Part of a small language model's weights.
Size: 13 layers, width 384, 35.3M parameters.
Architecture: no biases in attention or MLP, tied embeddings.
Training: a variant of SOAP for these matrices, 356M tokens, 2714 steps.
Each number is 200 + 40 x the weight over its row's rms, rounded and kept within 0 to 999. Layers, rows and columns count from 0. The size before them is the row's rms in percent of the matrix's.

# up: layer 7 MLP up, 1024x384, rms 0.145, rows 365-371, columns 192-255
# down: layer 7 MLP down (transposed), 1024x384, rms 0.114, rows 365-371, columns 192-255
# gate: layer 7 MLP gate, 1024x384, rms 0.14, rows 366-372, columns 192-255
up365,095,228,209,221,165,122,167,162,186,182,131,195,156,144,194,218,195,173,264,214,140,179,190,203,117,215,238,189,145,260,139,152,159,230,248,212,230,199,240,277,112,194,232,205,211,197,192,185,189,185,198,272,196,186,201,149,180,225,198,220,221,244,202,218,218
down365,093,224,199,271,205,234,194,134,250,169,195,254,225,153,213,267,241,150,245,239,220,277,200,252,168,155,185,167,254,203,241,212,190,184,223,267,279,167,183,185,208,291,194,264,216,189,241,240,241,144,190,244,216,219,248,258,229,157,223,183,292,208,234,184,142
gate366,102,222,186,224,148,164,168,198,197,194,158,159,268,210,235,230,119,200,173,242,203,153,289,231,208,231,205,208,213,185,158,273,203,185,161,169,295,172,173,153,173,195,160,223,241,211,198,175,170,220,179,218,265,169,187,180,194,215,118,242,170,196,113,273,226
up366,102,140,297,168,158,162,239,238,211,193,290,191,183,180,227,253,167,166,108,191,234,140,241,182,188,204,273,173,258,174,208,239,212,112,177,160,206,232,214,203,150,134,192,209,236,214,241,175,171,197,196,234,239,171,177,140,263,161,140,180,94,253,160,177,186
down366,103,238,254,181,225,171,150,211,195,182,299,197,219,188,272,226,147,228,217,185,302,204,240,195,223,254,331,198,254,131,171,178,205,207,203,208,208,205,238,172,175,192,170,271,257,181,230,222,189,194,179,173,180,201,211,219,121,197,177,160,207,269,151,124,167
gate367,102,276,270,139,237,157,113,177,89,203,223,274,258,150,147,279,290,233,211,206,198,163,243,142,259,164,211,228,229,182,174,158,230,199,214,153,159,217,165,229,154,160,251,227,242,258,203,207,223,219,182,200,254,227,132,215,236,155,203,205,211,170,225,192,267
up367,103,247,211,189,267,231,286,253,183,216,132,282,180,232,140,132,166,237,243,246,210,159,185,203,157,206,126,190,245,178,166,212,222,115,172,201,278,192,181,224,219,223,178,200,223,150,269,197,222,106,241,169,232,219,228,199,200,228,198,249,153,150,181,133,185
down367,099,149,142,234,256,249,207,172,186,116,103,208,191,209,189,141,156,235,204,170,163,103,173,205,112,225,175,198,149,200,195,207,218,212,188,278,209,220,218,262,191,172,189,182,157,213,132,213,163,175,212,258,187,138,171,209,195,181,167,244,227,228,229,230,228
gate368,103,202,205,133,194,188,198,205,192,195,80,234,273,208,225,172,233,126,174,275,196,257,201,256,217,175,191,210,209,125,209,208,214,232,245,156,243,213,189,187,205,235,175,151,174,210,181,194,209,173,175,228,231,145,258,207,146,179,186,157,272,222,168,225,141
up368,103,172,228,169,176,184,179,143,180,170,86,137,292,153,184,168,219,188,173,195,247,177,183,205,183,223,230,225,249,168,113,168,227,244,200,131,214,122,198,194,243,169,202,268,183,246,215,198,243,185,215,280,217,201,188,167,98,181,276,165,155,105,209,184,156
down368,099,201,224,168,197,207,190,175,234,187,237,176,263,221,247,138,191,193,204,199,183,190,161,201,199,164,202,235,146,251,147,235,305,218,231,235,159,218,168,231,135,191,147,123,175,186,216,213,250,219,214,242,171,198,225,185,216,174,121,214,193,291,224,196,179
gate369,096,180,161,204,198,219,205,189,191,247,214,204,210,206,150,172,194,144,163,250,246,209,248,136,173,201,174,225,207,177,176,189,214,113,171,143,242,250,163,200,219,203,197,235,243,176,259,200,202,243,199,201,214,197,250,156,243,172,203,183,283,170,258,156,230
up369,096,267,194,234,195,188,229,176,242,210,171,193,237,292,167,169,227,191,179,200,168,239,202,258,160,158,183,208,239,172,176,233,165,175,212,169,203,148,149,200,159,212,149,206,207,217,168,188,250,131,227,223,155,210,151,242,215,227,193,190,149,226,167,221,292
down369,105,256,165,279,154,208,175,244,145,150,124,171,232,213,178,203,216,201,199,155,266,159,222,206,217,172,234,210,231,238,194,224,203,127,182,218,287,210,206,238,282,158,209,205,149,144,249,223,190,216,140,147,179,149,227,249,199,329,158,196,155,214,217,164,190
gate370,108,222,234,246,270,165,261,214,234,296,192,235,199,229,231,175,192,227,230,176,181,287,211,156,192,203,168,226,237,155,189,214,214,178,240,196,260,248,232,239,186,191,193,213,172,187,245,186,212,206,268,195,169,194,252,227,245,214,204,183,169,144,205,220,178
up370,105,215,268,237,221,199,228,190,190,254,169,239,197,168,186,157,206,156,179,171,181,212,219,162,132,184,179,199,225,150,189,177,213,208,212,259,150,225,202,198,187,247,202,181,227,215,207,208,235,173,211,175,215,194,222,250,261,238,207,214,221,198,173,209,224
down370,102,90,181,228,213,204,169,232,231,210,190,277,200,152,254,131,176,218,190,166,139,160,266,177,234,232,168,128,189,140,149,209,227,260,240,217,182,207,222,184,194,235,214,176,177,188,249,229,210,189,189,221,168,207,200,162,187,240,218,216,224,235,232,155,145
gate371,099,200,184,234,184,172,166,191,173,213,192,161,187,239,219,185,205,257,217,216,149,218,171,249,200,190,247,211,198,155,170,206,201,225,189,171,218,225,210,229,113,197,223,203,216,160,185,246,235,202,123,227,222,258,167,210,194,149,240,158,191,257,204,167,217
up371,101,164,206,169,155,177,133,146,278,237,183,186,235,224,228,158,197,248,184,124,202,209,159,150,153,237,197,245,178,243,242,221,201,212,201,275,172,158,177,226,143,246,201,167,169,208,179,231,147,236,174,163,150,187,243,114,204,105,233,212,253,183,174,186,194
down371,101,148,158,149,192,218,225,258,216,176,215,203,165,158,221,146,150,168,160,151,107,263,187,196,201,147,193,253,196,145,200,249,182,277,201,229,245,187,219,153,278,216,233,207,205,159,167,222,239,197,213,286,171,229,261,217,203,210,154,224,205,150,106,217,175
gate372,105,148,181,135,143,226,177,215,229,224,209,214,139,163,162,167,185,227,137,226,157,154,238,251,251,189,216,242,236,148,203,176,209,285,248,224,181,168,254,268,238,194,141,198,252,201,191,217,162,194,192,229,228,90,228,124,94,221,169,202,234,203,234,105,175